config.yaml
num_hidden_layers: 8
hidden_size: 192
num_attention_heads: 2
num_key_value_heads: 2
head_dim: 64
intermediate_size: 512
vocab_size: 5675
hidden_act: "swiglu"
norm: "rmsnorm"
norm_place: "pre"
norm_eps: 1e-05
positions: "rope"
rope_theta: 7770.0
rope_fraction: 0.5
qk_norm: false
attn_scale: 0.125
bias: "none"
tie_word_embeddings: true
parallel_block: false
extras: ["short convolutions", "an embedding shortcut", "capped logits"]
init: "uniform"
init_std_qkv: 0.0413
init_std_o: 0.0
init_std_up: 0.0413
init_std_down: 0.0
optimizer: "muon"
learning_rate: 0.00985
lr_mult_down: 0.7
beta1: 0.93
lr_head: 0.0169
max_grad_norm: 1.0
warmup_steps: 200
schedule: "wsd"
decay_fraction: 0.612
decay_shape: "linear"
final_lr_fraction: 0.0
batch_tokens: 16384
max_seq_len: 256
doc_mask: true
train_tokens: 99760000
max_steps: 6089
dataset: "wikipedia_en"
Each number is 200 + 20 x the weight over its row's rms, rounded and kept within 0 to 999. Layers, rows and columns count from 0. The size before them is the row's rms in percent of the matrix's.

# up: layer 2 MLP up, 512x192, rms 0.143, rows 402-413, columns 0-191
# down: layer 2 MLP down (transposed), 512x192, rms 0.0568, rows 402-413, columns 0-191
# gate: layer 2 MLP gate, 512x192, rms 0.142, rows 403-414, columns 0-191
up402,100,201,233,182,217,187,201,193,189,161,222,186,182,188,222,202,212,204,207,202,178,174,170,186,164,199,200,179,195,199,166,232,210,162,221,253,238,211,196,217,165,237,191,209,159,206,234,195,230,186,219,205,192,189,196,202,200,196,171,194,170,217,216,177,231,182,194,200,182,202,187,204,200,207,235,201,207,217,212,195,228,206,152,176,227,176,172,187,209,193,191,184,196,168,222,168,178,233,201,210,180,191,230,169,180,200,181,219,213,146,157,235,189,220,218,201,212,202,187,230,183,224,190,209,210,231,189,174,199,225,193,216,200,161,194,192,225,189,221,191,197,205,161,210,184,210,166,193,191,177,213,173,181,200,186,209,204,223,205,201,214,190,202,163,195,205,161,224,198,174,204,208,193,190,212,196,183,191,214,171,211,220,206,188,225,214,191,190,197,218,193,190,238
down402,101,207,219,190,236,201,240,205,174,196,240,214,239,197,192,189,199,207,195,207,196,185,148,200,200,225,186,221,183,201,191,236,193,206,208,174,200,190,204,208,208,176,167,220,208,187,251,231,234,208,233,194,210,188,224,184,231,221,181,189,169,192,214,190,175,210,190,176,203,200,178,200,179,207,225,184,196,238,214,239,236,214,184,205,222,186,181,193,227,205,203,172,209,196,185,217,199,190,186,197,217,209,241,201,198,162,214,238,180,200,204,182,139,188,205,219,222,187,225,210,220,217,210,187,172,206,188,193,215,203,186,198,182,208,204,205,164,177,203,206,194,170,241,236,195,227,231,165,190,174,175,209,223,205,179,166,211,205,222,190,178,227,165,188,176,214,180,181,216,221,191,212,213,183,183,175,181,193,212,182,224,209,188,224,204,199,203,216,221,194,171,194,207
gate403,111,182,201,165,200,231,218,216,165,168,203,221,209,211,211,182,171,158,188,199,169,209,209,238,178,161,159,197,206,190,212,206,218,177,177,195,217,202,215,204,202,206,210,243,206,217,223,197,215,239,202,183,187,220,191,214,196,204,201,161,211,222,185,184,213,200,195,197,188,178,186,194,140,179,207,214,208,186,218,190,189,204,188,208,170,186,224,171,212,211,210,195,198,218,240,221,190,209,233,225,217,200,205,202,229,182,195,196,190,220,192,194,178,219,169,182,217,182,190,165,207,219,260,196,180,213,225,220,250,237,188,237,155,208,179,185,216,206,225,207,201,196,194,227,235,218,199,176,211,234,199,210,219,204,201,190,233,180,187,212,183,223,218,215,200,193,204,210,194,197,233,252,201,196,201,198,214,195,201,207,250,209,216,218,191,215,204,187,208,198,205,204,195
up403,108,205,171,185,191,206,206,194,182,187,181,210,211,233,230,212,200,185,195,189,198,203,216,210,215,199,178,174,198,210,200,247,197,189,207,207,194,215,190,188,203,203,230,221,197,164,222,176,216,199,216,199,183,222,184,199,209,209,216,165,190,184,229,168,207,184,173,212,184,181,196,224,189,191,183,197,187,174,187,194,244,216,213,222,185,204,211,166,174,215,204,204,192,174,253,208,205,188,238,201,171,183,228,193,210,207,224,176,193,197,186,165,196,219,151,171,184,212,203,189,184,210,224,202,203,200,179,206,201,206,201,189,166,208,193,224,183,184,226,210,187,220,179,170,208,215,221,241,212,221,179,216,183,200,203,203,193,189,197,173,186,190,214,207,214,221,190,200,169,213,246,168,216,220,158,230,220,218,148,234,253,212,229,205,172,205,223,213,232,160,197,213,163
down403,103,217,237,207,167,223,207,185,203,191,193,210,196,175,171,175,214,224,204,180,208,195,231,201,182,233,184,186,191,210,207,205,204,201,224,205,204,205,205,195,173,205,197,189,213,183,219,194,254,188,213,177,250,137,195,186,194,208,185,208,212,209,196,190,212,193,214,211,250,243,170,182,196,188,194,188,234,181,211,215,208,190,187,162,192,187,213,206,218,173,184,201,193,192,174,217,231,216,163,203,197,218,203,219,197,234,203,168,203,190,229,202,188,230,206,228,205,165,211,201,205,200,157,199,184,190,199,194,189,199,168,202,217,228,241,186,191,197,191,232,206,167,199,243,203,205,212,216,160,195,212,184,213,208,180,190,183,222,186,178,192,236,185,224,197,184,229,229,201,164,227,198,192,179,175,231,183,187,193,194,210,184,207,203,224,218,212,204,185,232,184,187,259
gate404,114,217,204,199,176,196,207,223,222,183,199,233,195,185,202,212,209,197,186,202,177,189,193,193,165,174,211,150,185,211,194,218,171,210,200,185,214,217,197,196,222,132,188,227,257,214,199,205,199,224,233,182,214,234,174,220,199,179,214,207,181,209,192,225,217,218,199,199,205,187,179,207,201,182,189,215,160,204,189,163,212,203,182,222,196,177,216,157,224,229,152,192,178,198,208,169,195,180,228,188,161,194,230,201,203,186,213,194,163,202,209,185,214,190,211,202,205,194,200,197,170,225,207,186,247,202,190,228,167,189,187,212,214,205,195,179,193,218,180,177,185,202,199,194,212,228,236,244,206,165,167,182,177,174,206,199,205,196,197,198,204,154,186,182,175,208,213,218,217,188,185,198,218,214,204,226,178,218,230,176,200,194,203,212,200,195,230,201,204,177,159,230,205
up404,118,204,188,171,201,183,213,209,196,207,200,189,213,174,166,237,195,169,179,204,206,221,192,192,207,227,203,163,200,195,204,215,183,227,176,187,222,209,214,180,209,181,232,176,223,189,203,190,205,206,204,214,195,217,152,223,213,244,209,209,210,211,170,223,240,214,185,218,126,216,178,208,209,202,195,216,211,197,185,172,198,205,180,189,197,217,176,208,217,204,183,199,177,197,188,177,206,225,235,215,223,183,203,182,189,181,218,212,197,214,177,233,187,194,218,187,203,233,194,188,211,176,232,233,195,210,166,223,233,186,216,192,214,204,186,182,175,190,174,185,213,210,210,200,232,218,211,217,192,210,155,229,197,173,205,200,191,179,217,201,224,204,182,187,236,218,173,191,197,207,143,195,201,191,181,190,185,202,200,214,167,191,186,181,212,165,201,154,220,249,209,186,238
down404,112,165,189,200,180,172,200,201,226,208,171,198,218,182,190,176,224,204,182,184,213,217,195,219,195,177,204,195,202,193,180,225,222,205,221,202,207,198,178,207,217,170,163,187,210,198,202,194,182,206,239,189,214,201,166,208,206,194,203,236,175,224,202,164,169,168,223,166,173,253,167,177,176,191,213,218,222,169,205,176,200,223,215,236,189,197,167,199,186,211,197,201,192,219,191,183,247,179,219,195,210,174,231,173,229,207,172,191,217,214,233,219,172,176,214,200,218,169,180,211,184,226,198,203,196,209,194,226,208,225,218,211,194,193,202,201,198,207,174,196,202,205,191,205,212,220,214,199,188,214,204,222,176,205,200,196,256,203,183,241,209,174,174,190,246,210,193,208,197,220,207,196,181,184,204,183,201,178,183,207,235,136,180,188,232,218,199,207,200,177,239,189,220
gate405,081,161,223,218,189,202,210,177,182,210,207,205,214,218,160,209,171,213,187,161,184,142,215,209,227,223,200,192,195,203,222,205,188,202,206,225,223,208,210,221,181,175,239,212,205,204,218,191,210,211,165,181,159,183,240,196,183,233,189,180,179,217,216,188,169,209,155,228,211,193,201,230,176,209,209,210,236,178,211,190,202,184,207,173,203,186,172,224,222,193,185,175,192,209,203,189,185,179,201,197,195,154,177,186,181,179,191,203,176,210,165,213,213,200,195,176,181,204,179,200,196,219,214,208,157,191,190,195,183,214,180,188,200,190,165,195,212,222,174,248,192,205,206,175,197,199,200,168,221,182,218,192,210,194,190,209,189,177,169,205,223,186,199,219,213,213,208,185,215,202,189,245,222,200,163,209,201,194,208,213,164,217,207,166,211,257,188,205,191,249,194,185,196
up405,084,185,197,204,236,217,180,188,213,225,194,207,196,175,174,214,195,217,183,174,208,202,175,188,239,181,207,188,205,212,233,190,237,200,183,206,201,224,173,198,189,210,176,229,223,196,247,195,200,214,190,206,235,211,204,162,204,200,195,226,201,185,199,246,220,210,215,186,190,207,213,189,201,192,171,145,222,230,228,175,180,196,230,209,195,184,234,224,207,191,213,193,187,219,211,240,204,235,186,195,224,196,213,190,231,191,205,231,159,193,198,223,211,216,189,177,195,196,209,174,185,235,171,187,170,210,262,198,217,210,220,180,211,159,193,218,225,198,182,204,197,205,185,209,237,187,210,184,212,207,208,205,179,190,201,217,189,199,197,188,229,210,185,229,208,182,193,165,245,206,203,220,200,187,196,192,183,205,225,228,209,221,221,200,239,240,168,218,175,199,206,228,190
down405,087,231,203,190,170,191,190,215,168,149,210,184,172,186,173,205,208,234,203,174,176,185,228,173,201,182,178,162,199,176,194,231,193,215,241,196,222,212,189,216,160,242,190,203,218,189,205,195,196,231,207,231,160,219,176,214,169,178,199,206,203,232,187,176,202,155,186,188,205,192,209,209,186,182,176,221,179,176,173,220,196,176,237,202,222,176,192,207,213,208,206,209,202,184,187,186,190,207,186,187,184,210,221,187,186,233,226,174,196,217,200,188,198,209,240,255,202,252,184,181,209,214,190,193,192,207,201,185,219,181,214,217,205,207,204,228,214,222,191,186,195,221,198,195,185,197,212,181,208,220,197,214,171,189,192,151,220,190,197,185,191,213,203,180,201,188,208,217,180,178,214,233,186,211,240,202,220,211,173,203,187,221,189,191,168,234,151,202,209,182,210,184,188
gate406,068,191,189,223,243,192,181,195,230,195,191,186,172,176,194,189,198,218,198,186,199,175,189,195,188,206,220,215,198,211,207,187,206,210,212,214,183,187,201,149,214,223,223,166,210,209,215,220,170,192,188,199,199,226,208,218,190,218,236,187,162,163,212,198,191,197,150,200,192,195,196,202,204,173,222,197,203,186,184,217,209,177,164,222,220,237,141,205,188,191,208,182,178,204,209,211,195,189,198,210,210,230,201,209,220,218,190,229,231,157,217,200,192,175,209,214,180,201,196,197,202,200,195,195,228,219,162,150,188,211,213,207,169,204,205,193,176,175,181,191,226,166,231,191,171,213,187,161,228,204,191,233,173,226,203,177,202,155,191,189,202,221,202,188,156,188,177,223,210,210,216,203,231,167,191,189,185,203,198,181,181,168,198,192,181,183,214,177,251,207,204,232,198
up406,073,195,187,172,191,189,192,216,217,188,218,211,208,168,186,221,206,184,180,204,192,181,207,211,204,205,225,164,172,221,214,177,196,200,212,235,219,186,165,188,217,204,222,213,182,203,185,194,195,188,198,166,191,211,205,194,217,193,237,176,228,190,195,220,215,224,168,221,183,198,220,210,201,170,213,194,157,159,181,203,220,164,198,212,177,211,174,179,184,202,172,217,243,185,157,202,191,239,186,191,224,215,227,186,221,193,205,225,187,191,230,215,164,222,191,208,195,186,184,199,227,196,207,195,240,222,172,180,194,215,224,211,189,184,192,166,169,194,214,209,194,194,234,208,189,179,214,149,217,181,183,202,200,219,172,190,174,180,216,173,193,189,197,208,206,202,145,233,197,186,182,225,249,215,228,168,184,220,204,212,207,175,199,224,206,204,237,163,186,199,209,206,214
down406,081,216,206,186,217,179,228,188,163,230,225,219,225,214,221,188,196,216,220,190,209,174,211,186,226,213,195,200,217,222,191,187,206,184,218,207,178,209,214,215,157,170,169,195,220,192,233,227,211,183,195,204,220,198,178,210,189,169,188,212,175,192,235,183,208,211,217,205,186,200,221,179,172,218,238,214,182,240,181,192,192,188,191,181,198,186,199,217,152,192,184,212,157,237,226,194,184,215,216,193,186,203,212,233,207,166,188,196,181,219,200,161,199,204,219,195,210,198,241,235,189,211,179,199,241,165,219,196,209,183,212,198,231,181,193,170,190,223,202,203,203,185,238,192,197,178,182,197,222,227,191,214,204,191,235,255,209,198,211,210,197,193,224,170,207,205,191,149,220,229,193,208,181,194,176,228,182,189,228,190,219,186,237,187,187,198,201,240,198,210,210,176,180
gate407,094,184,198,233,209,217,200,189,152,208,161,192,203,218,232,206,165,176,189,207,210,173,201,207,202,181,208,191,181,175,212,202,251,211,199,210,188,228,228,185,187,171,180,171,160,211,194,185,195,189,209,212,198,212,187,212,222,186,241,177,199,204,222,217,220,206,198,204,190,188,200,205,231,168,238,239,161,201,201,156,198,208,157,207,198,185,202,205,174,203,192,209,226,199,229,171,214,168,202,225,179,232,183,195,214,213,202,168,202,197,197,201,173,219,228,210,225,224,208,193,210,245,207,171,219,198,198,210,196,230,153,227,202,181,179,222,193,223,207,187,227,204,181,172,221,181,197,162,202,211,155,174,206,200,236,191,184,185,216,203,182,208,189,200,214,191,160,205,168,178,231,190,195,203,173,189,199,228,218,186,205,205,225,193,213,201,196,228,203,188,186,169,191
up407,091,211,203,187,202,192,227,218,201,216,199,185,197,162,155,244,208,204,231,188,189,210,215,192,267,173,225,217,212,201,174,200,205,225,193,190,211,219,175,171,200,187,196,186,183,198,160,184,211,187,207,230,169,191,197,215,211,264,186,224,159,211,183,211,247,218,249,238,194,220,225,233,202,214,182,229,189,188,193,205,217,192,156,176,193,210,177,176,183,185,240,212,228,209,226,213,209,198,203,245,226,186,198,173,178,189,170,184,204,192,206,218,224,235,194,229,188,208,192,209,202,212,210,195,214,221,229,216,206,225,201,176,202,183,182,216,217,211,182,199,225,219,229,174,191,192,206,177,193,222,181,213,227,208,214,197,181,212,199,174,210,192,204,207,186,179,195,216,210,210,182,153,187,206,190,178,211,205,215,181,194,210,206,205,230,204,185,210,203,201,195,186,183
down407,099,212,165,208,174,136,192,202,202,172,205,187,236,176,201,187,178,191,201,229,190,209,212,158,214,197,179,212,250,208,197,194,184,186,223,224,190,203,191,203,218,174,180,207,216,176,243,193,217,178,219,189,197,212,205,212,209,172,187,182,191,226,215,197,195,201,210,209,221,181,166,178,217,180,210,195,199,204,208,194,198,198,234,199,194,196,189,221,203,226,162,239,187,194,185,178,236,237,196,238,212,240,199,175,191,216,198,175,203,212,185,209,178,174,232,232,207,196,173,204,173,188,204,243,171,174,226,220,206,192,210,171,199,222,215,196,187,173,199,205,208,158,180,220,198,159,202,221,209,180,207,202,229,176,202,205,238,181,219,194,182,189,192,189,200,197,206,205,211,187,185,211,181,203,210,196,205,154,226,183,162,166,209,219,179,193,228,210,164,204,216,173,197
gate408,103,242,195,160,196,181,199,202,211,179,182,207,220,222,200,223,184,202,199,228,236,154,193,188,188,222,199,205,240,168,206,192,200,208,200,188,173,197,203,200,257,190,211,199,191,196,161,231,191,198,220,211,210,224,222,199,193,198,194,194,199,184,239,240,204,181,209,214,217,204,181,172,185,189,228,188,220,204,169,257,200,198,173,178,189,211,210,205,193,194,199,189,174,188,202,205,210,209,214,209,209,217,198,207,193,229,192,212,230,179,205,206,184,179,188,227,242,197,200,206,218,174,210,206,208,208,207,185,217,197,192,211,223,204,190,223,197,189,208,198,209,179,221,237,162,240,177,232,168,180,196,172,219,199,227,221,193,231,186,207,176,184,183,240,236,246,188,229,181,187,182,228,189,186,197,217,165,221,179,225,210,157,174,219,181,208,204,188,173,201,194,222,178
up408,110,199,189,201,190,158,183,233,188,203,246,209,189,213,191,213,247,169,186,173,245,233,202,203,208,207,225,203,194,244,151,191,212,233,229,219,228,198,147,190,230,229,216,194,186,180,214,167,199,198,199,218,179,222,150,223,191,191,253,171,171,193,179,178,229,176,189,181,181,165,196,195,225,217,194,197,258,166,214,181,205,226,216,200,211,185,214,204,204,206,199,209,182,216,208,182,187,198,220,190,194,223,230,192,218,209,204,226,201,194,174,163,216,197,188,210,230,216,191,174,202,187,206,198,207,196,190,184,182,203,201,213,169,170,198,157,164,232,219,201,215,214,212,184,199,199,210,198,189,197,213,206,197,174,177,219,202,197,205,179,194,192,206,202,204,216,208,215,194,226,192,197,228,198,196,224,201,209,210,221,224,194,167,215,191,201,194,193,201,198,196,240,208
down408,100,182,216,220,199,173,213,174,211,183,185,173,206,184,192,157,170,199,206,201,173,201,181,211,210,201,206,196,191,201,179,192,231,207,199,201,220,211,198,208,120,234,213,198,210,201,204,200,179,246,199,186,184,173,209,206,174,165,194,205,203,214,203,197,163,193,221,196,194,187,222,202,193,194,168,215,199,209,223,203,160,198,207,226,194,176,194,159,215,184,177,206,197,192,203,229,206,190,209,202,178,180,193,195,200,201,212,204,164,180,215,191,190,223,184,168,178,205,222,171,219,220,144,192,194,226,198,193,174,199,209,193,189,216,250,203,189,223,175,210,221,258,183,210,215,187,197,218,212,211,200,216,175,217,212,214,225,201,194,217,215,201,175,197,214,163,226,156,224,181,188,210,212,204,196,171,174,215,193,227,171,211,229,214,153,201,214,199,206,181,180,161,170
gate409,093,195,187,218,187,197,208,198,204,204,198,214,191,190,227,179,200,190,180,192,194,168,191,235,229,211,212,171,185,186,193,192,191,195,183,178,194,195,188,197,178,233,232,229,182,229,196,214,243,192,212,202,171,203,189,237,186,204,183,143,179,186,170,166,240,182,188,169,182,201,180,197,237,210,213,198,182,170,197,207,213,198,198,223,210,225,210,234,208,183,198,210,154,187,209,207,196,202,194,170,199,202,192,214,180,201,185,239,166,204,167,204,186,221,198,198,196,178,229,206,176,221,218,222,208,217,176,221,198,190,200,212,227,203,175,175,213,183,190,179,238,215,246,164,207,197,162,218,162,194,176,219,215,144,171,223,214,192,179,198,184,201,200,180,209,227,180,200,169,204,185,215,231,183,217,235,180,211,220,203,219,230,208,197,173,184,209,226,180,197,217,211,187
up409,090,199,199,203,217,151,233,174,166,214,183,199,211,230,174,217,203,189,190,217,217,184,211,179,171,209,227,206,196,210,220,203,168,207,210,213,230,190,198,179,201,186,185,204,230,172,180,253,220,204,215,178,178,178,197,197,195,220,195,197,189,172,176,204,201,212,188,179,193,212,226,194,182,194,191,211,203,212,224,210,207,212,206,254,192,202,161,206,198,199,212,191,211,179,226,178,212,160,195,168,216,219,208,223,197,155,200,205,207,212,155,213,181,167,166,190,200,201,180,192,189,189,155,220,172,196,227,180,189,219,196,239,229,200,212,192,237,192,185,144,188,200,172,220,170,233,221,193,168,234,221,188,211,199,191,207,224,228,201,195,194,218,192,194,195,206,190,196,213,207,227,206,212,247,176,181,199,173,208,175,246,195,197,174,199,201,176,188,185,200,193,182,187
down409,099,181,201,210,195,205,210,196,177,184,219,180,214,227,226,213,218,186,166,191,203,191,218,177,245,204,193,197,219,202,192,175,180,198,180,193,216,207,190,184,198,207,202,201,183,206,207,215,187,218,199,221,221,241,215,230,178,176,185,210,217,188,215,235,221,216,173,221,171,181,174,226,208,189,191,193,243,223,193,222,211,203,249,218,210,206,219,210,181,216,209,198,173,215,200,233,217,196,204,171,219,177,206,227,185,156,171,204,197,238,205,211,210,188,251,151,217,211,171,203,219,193,199,225,194,259,169,177,222,198,212,192,238,204,199,186,188,225,236,244,219,212,197,224,192,207,185,232,221,217,193,224,204,197,180,186,189,194,230,208,209,184,174,195,202,167,196,153,218,200,179,186,210,216,208,204,211,222,208,161,193,196,209,219,166,218,192,198,214,205,233,213,183
gate410,092,196,216,173,189,213,216,170,204,200,211,188,215,193,211,209,213,181,166,240,172,183,226,216,173,218,188,188,202,235,188,202,233,210,195,216,208,220,218,218,178,190,206,196,163,185,219,219,211,169,204,240,170,171,224,184,196,196,222,232,186,239,189,225,205,197,192,213,207,202,185,200,199,166,179,236,236,187,206,211,189,229,197,213,209,189,201,170,210,232,202,184,215,215,213,241,175,171,192,204,205,199,205,180,181,204,211,196,204,185,146,198,192,193,186,234,190,204,220,230,180,200,217,165,215,223,232,238,171,218,176,198,227,208,191,152,211,160,226,172,217,190,191,183,227,191,200,227,221,227,214,198,201,195,244,197,183,197,192,198,213,198,185,221,196,193,178,232,204,183,184,196,200,193,171,201,190,193,182,209,207,203,228,192,213,212,210,227,260,200,215,206,241
up410,089,175,201,205,221,192,198,202,202,191,233,190,213,156,228,218,155,199,211,206,181,177,230,212,158,210,198,225,187,186,158,152,198,211,202,193,194,158,213,248,185,197,216,189,189,166,208,172,215,206,186,206,150,215,207,213,214,208,191,190,208,213,201,176,194,223,228,203,198,222,194,190,198,180,187,194,194,180,232,209,210,208,180,182,210,213,183,197,205,229,165,196,197,210,223,241,187,185,189,210,204,180,220,170,194,188,238,196,210,176,191,227,195,193,172,214,220,171,206,169,193,198,187,177,225,187,197,232,194,173,190,196,201,220,169,219,203,154,207,225,207,162,184,188,246,194,239,217,176,192,216,186,212,201,192,179,173,188,181,174,213,203,164,210,179,195,199,219,197,171,211,207,219,212,163,202,187,217,213,192,214,225,216,197,194,219,180,203,201,192,253,233,220
down410,098,190,192,239,197,175,176,208,194,202,169,181,199,190,192,222,229,212,217,226,186,172,164,172,174,158,192,212,203,166,162,210,182,185,193,188,197,213,155,190,176,195,207,203,227,218,195,227,197,184,199,197,198,182,213,211,201,189,176,217,171,226,194,163,207,179,207,220,218,221,225,236,182,225,213,175,194,215,156,214,146,201,203,202,192,210,182,203,137,192,210,212,226,193,189,214,202,192,221,185,212,210,190,207,212,189,185,212,210,221,178,204,223,182,172,226,181,218,214,180,199,218,212,197,206,190,198,181,204,226,214,173,198,183,218,197,212,207,197,165,216,229,166,177,185,213,216,216,220,211,189,199,178,195,187,189,255,197,192,211,221,182,219,168,227,189,236,220,195,207,196,230,175,203,188,183,249,197,203,207,209,189,224,194,206,208,220,180,158,184,155,219,208
gate411,103,202,201,186,189,204,204,225,203,222,178,182,200,205,198,208,189,197,255,186,182,189,193,184,240,215,182,174,206,182,229,221,208,207,192,204,207,194,162,161,219,202,195,217,218,203,179,171,202,223,171,210,220,175,178,203,167,193,169,191,221,236,182,156,180,222,197,214,185,215,200,214,199,218,197,238,217,165,183,203,204,217,216,213,217,156,187,184,223,213,203,189,186,213,189,175,240,210,198,180,154,191,213,174,193,199,192,189,180,190,163,195,156,201,169,220,234,191,193,192,170,226,215,235,187,209,200,212,199,187,191,189,146,194,178,210,221,182,182,208,202,180,183,191,198,199,187,241,178,187,185,197,225,196,177,211,193,199,195,217,201,216,210,200,203,194,213,210,180,176,209,212,236,210,236,170,219,197,200,249,236,181,205,169,163,228,233,183,205,191,197,181,200
up411,097,246,199,209,170,168,211,187,236,223,221,215,201,221,189,211,219,216,182,198,210,210,208,198,211,179,222,213,213,226,244,158,201,196,194,193,247,189,193,209,211,205,211,223,202,221,200,236,238,175,219,185,193,199,177,204,204,211,205,214,196,229,206,196,217,185,216,155,199,185,200,178,197,181,238,184,237,215,219,217,181,177,207,225,207,204,183,201,192,172,207,188,223,193,181,203,170,239,185,202,245,185,212,157,196,205,209,263,223,214,163,185,215,171,176,215,203,207,192,182,196,213,191,196,172,220,193,194,184,191,192,220,196,199,202,248,189,206,175,202,178,173,182,251,186,215,194,235,204,195,195,185,213,202,191,193,185,193,180,211,215,209,181,187,207,178,190,211,213,202,218,186,161,208,224,185,166,168,210,173,198,201,231,224,199,216,211,218,176,208,189,232,232
down411,103,214,193,220,169,227,220,172,206,193,196,204,226,210,202,160,175,164,176,190,228,222,212,191,201,194,205,200,194,203,181,196,232,210,201,218,228,183,203,193,194,205,212,191,228,176,191,204,165,229,171,200,133,232,210,193,244,219,255,190,202,204,201,261,173,227,184,214,194,204,214,181,208,179,195,209,215,237,211,213,191,200,180,204,208,208,231,209,181,187,221,201,216,205,230,173,189,187,183,195,198,181,224,184,170,177,226,207,208,199,232,189,208,199,228,198,230,162,201,219,203,181,213,205,199,203,165,198,193,183,179,150,200,239,185,186,203,221,220,242,183,201,229,200,217,192,198,210,178,207,221,218,196,233,215,192,197,195,171,216,185,180,172,220,196,185,199,222,159,207,205,185,173,178,194,236,201,233,211,187,217,224,210,184,202,192,199,196,191,198,188,195,174
gate412,078,175,186,218,219,206,191,155,188,213,194,191,162,225,219,214,207,218,199,211,195,217,249,196,214,204,201,196,203,201,176,217,199,207,215,174,194,176,184,235,217,189,194,180,201,189,183,165,212,165,208,189,192,218,205,198,188,233,194,199,202,200,196,168,188,227,187,231,244,195,227,196,220,195,201,200,224,205,189,169,191,160,215,201,180,189,191,260,197,205,190,177,190,218,141,205,185,223,199,190,197,212,225,169,179,211,198,146,188,197,194,237,206,181,219,175,212,227,195,213,172,172,200,202,205,203,206,174,190,215,228,188,214,202,212,222,173,176,207,221,239,203,213,188,175,180,194,196,199,193,223,203,188,234,215,194,194,130,232,206,204,192,199,210,204,170,196,229,195,209,147,228,178,192,201,205,198,226,192,184,200,198,191,204,220,176,185,241,186,191,185,197,187
up412,092,196,185,178,189,217,198,208,220,191,228,197,194,182,188,207,220,176,182,202,199,185,207,210,175,158,213,235,191,218,209,195,201,229,184,209,202,222,239,196,225,221,205,200,205,195,221,182,158,209,182,211,225,167,187,222,196,210,196,199,189,191,205,258,193,208,191,167,197,164,230,229,196,217,187,160,207,205,221,247,221,228,195,213,204,188,234,215,166,225,193,211,204,187,202,220,206,196,211,159,192,223,228,180,210,199,167,190,193,201,232,210,221,217,194,194,184,197,210,185,203,182,159,209,201,198,213,180,177,203,191,192,223,219,199,180,214,214,194,228,144,230,202,191,213,204,193,192,194,189,179,201,212,194,218,168,224,262,213,185,206,181,197,220,222,236,191,202,191,230,174,220,189,235,190,214,184,164,202,209,215,183,189,207,214,225,190,181,188,240,235,220,240
down412,087,223,171,208,238,205,198,207,201,212,180,197,193,194,183,220,173,212,213,185,192,190,218,223,223,213,221,208,206,216,202,226,204,228,225,203,188,180,181,199,165,191,177,210,193,236,208,220,179,198,186,201,180,218,215,230,223,192,166,199,200,222,182,195,200,202,225,164,185,191,210,193,209,196,211,189,170,241,224,221,199,180,205,215,195,215,185,226,209,233,217,175,201,186,190,207,200,177,231,225,216,199,211,178,185,166,196,232,210,227,238,218,177,195,215,189,210,189,183,248,188,180,193,228,206,184,217,245,178,232,206,189,188,215,173,205,142,199,203,192,209,190,192,228,133,191,217,179,204,201,205,199,156,200,208,228,181,185,180,200,212,207,196,161,216,171,177,217,186,176,185,216,227,218,216,191,190,256,217,215,210,214,213,185,233,180,186,224,188,203,196,178,220
gate413,108,213,214,196,208,204,210,233,199,198,204,193,206,206,172,169,183,190,220,216,198,219,232,202,163,192,190,182,165,191,199,185,188,219,250,225,237,205,215,197,194,177,196,185,192,195,189,197,191,185,196,194,172,203,209,221,181,218,167,173,241,189,199,201,178,226,206,240,187,209,211,188,222,205,185,231,197,192,205,207,207,225,196,169,194,209,226,175,176,172,179,203,228,223,189,168,191,205,204,206,200,208,232,215,170,224,218,180,234,183,216,233,190,218,190,172,191,195,226,213,226,215,216,231,196,194,230,230,205,186,255,205,163,197,217,193,187,197,199,199,171,199,185,199,149,208,186,196,197,222,185,166,187,195,168,209,215,232,186,184,206,213,267,189,193,223,233,217,214,223,183,179,179,230,181,181,180,227,223,182,220,183,191,217,202,182,176,195,222,178,206,184,220
up413,106,180,215,191,207,198,187,190,164,215,184,213,194,181,188,224,162,178,179,201,233,225,168,216,185,193,195,208,187,218,214,219,188,185,163,196,192,190,201,192,187,204,153,160,231,176,193,192,227,205,204,172,210,176,201,186,219,200,199,148,228,200,207,215,167,207,172,206,219,219,188,220,197,209,201,208,194,174,211,173,188,183,208,241,175,220,171,214,165,174,208,187,208,256,193,200,211,211,179,212,197,206,221,172,214,222,216,184,192,202,210,190,178,179,250,210,214,240,199,187,229,211,210,210,182,200,198,192,218,175,210,181,163,185,202,206,174,181,197,202,200,179,180,163,166,215,194,196,184,216,202,228,212,226,197,218,210,233,225,182,202,192,245,218,168,193,186,204,196,176,179,170,227,192,212,216,220,169,199,192,177,158,182,221,229,179,180,224,207,193,199,180,188
down413,101,223,227,192,190,187,204,207,190,183,203,183,220,197,197,181,190,228,203,189,186,217,175,183,165,160,222,224,214,196,192,193,212,225,201,218,162,204,206,226,174,213,194,215,185,209,194,186,198,200,216,216,206,198,208,176,189,186,186,182,195,226,177,222,187,216,209,215,208,198,180,240,207,209,248,211,197,208,153,201,201,184,188,207,196,207,191,196,169,222,218,221,201,216,260,177,216,212,181,208,190,185,222,183,203,133,193,231,187,198,211,193,187,203,222,182,240,187,184,207,204,198,182,192,209,189,200,207,182,199,156,213,185,244,182,221,176,243,214,191,228,182,199,243,199,216,232,177,200,220,179,229,203,155,178,206,236,196,204,220,185,177,166,152,187,209,215,191,202,195,193,190,179,227,203,192,184,193,212,170,188,192,227,177,165,187,202,191,180,219,198,164,227
gate414,092,237,175,211,170,192,179,203,193,185,219,235,183,183,208,184,208,221,196,191,175,164,190,214,194,167,197,210,194,224,185,183,161,240,180,188,209,205,213,182,181,175,203,222,179,188,190,204,178,182,231,246,186,208,219,227,184,179,189,195,179,192,223,222,228,209,205,220,210,195,206,192,187,160,228,201,181,186,215,167,202,200,172,196,205,209,225,194,196,233,184,199,214,210,197,186,190,217,176,190,175,156,219,205,205,219,196,156,168,201,234,195,194,200,214,212,197,192,200,191,226,163,221,191,207,230,197,211,225,227,166,229,189,222,148,208,162,167,178,212,204,194,211,220,197,218,194,183,217,230,231,175,184,233,190,186,182,190,210,147,233,198,204,197,203,236,197,185,214,208,180,185,205,200,217,189,219,171,187,218,205,229,172,213,201,213,221,207,180,197,166,222,216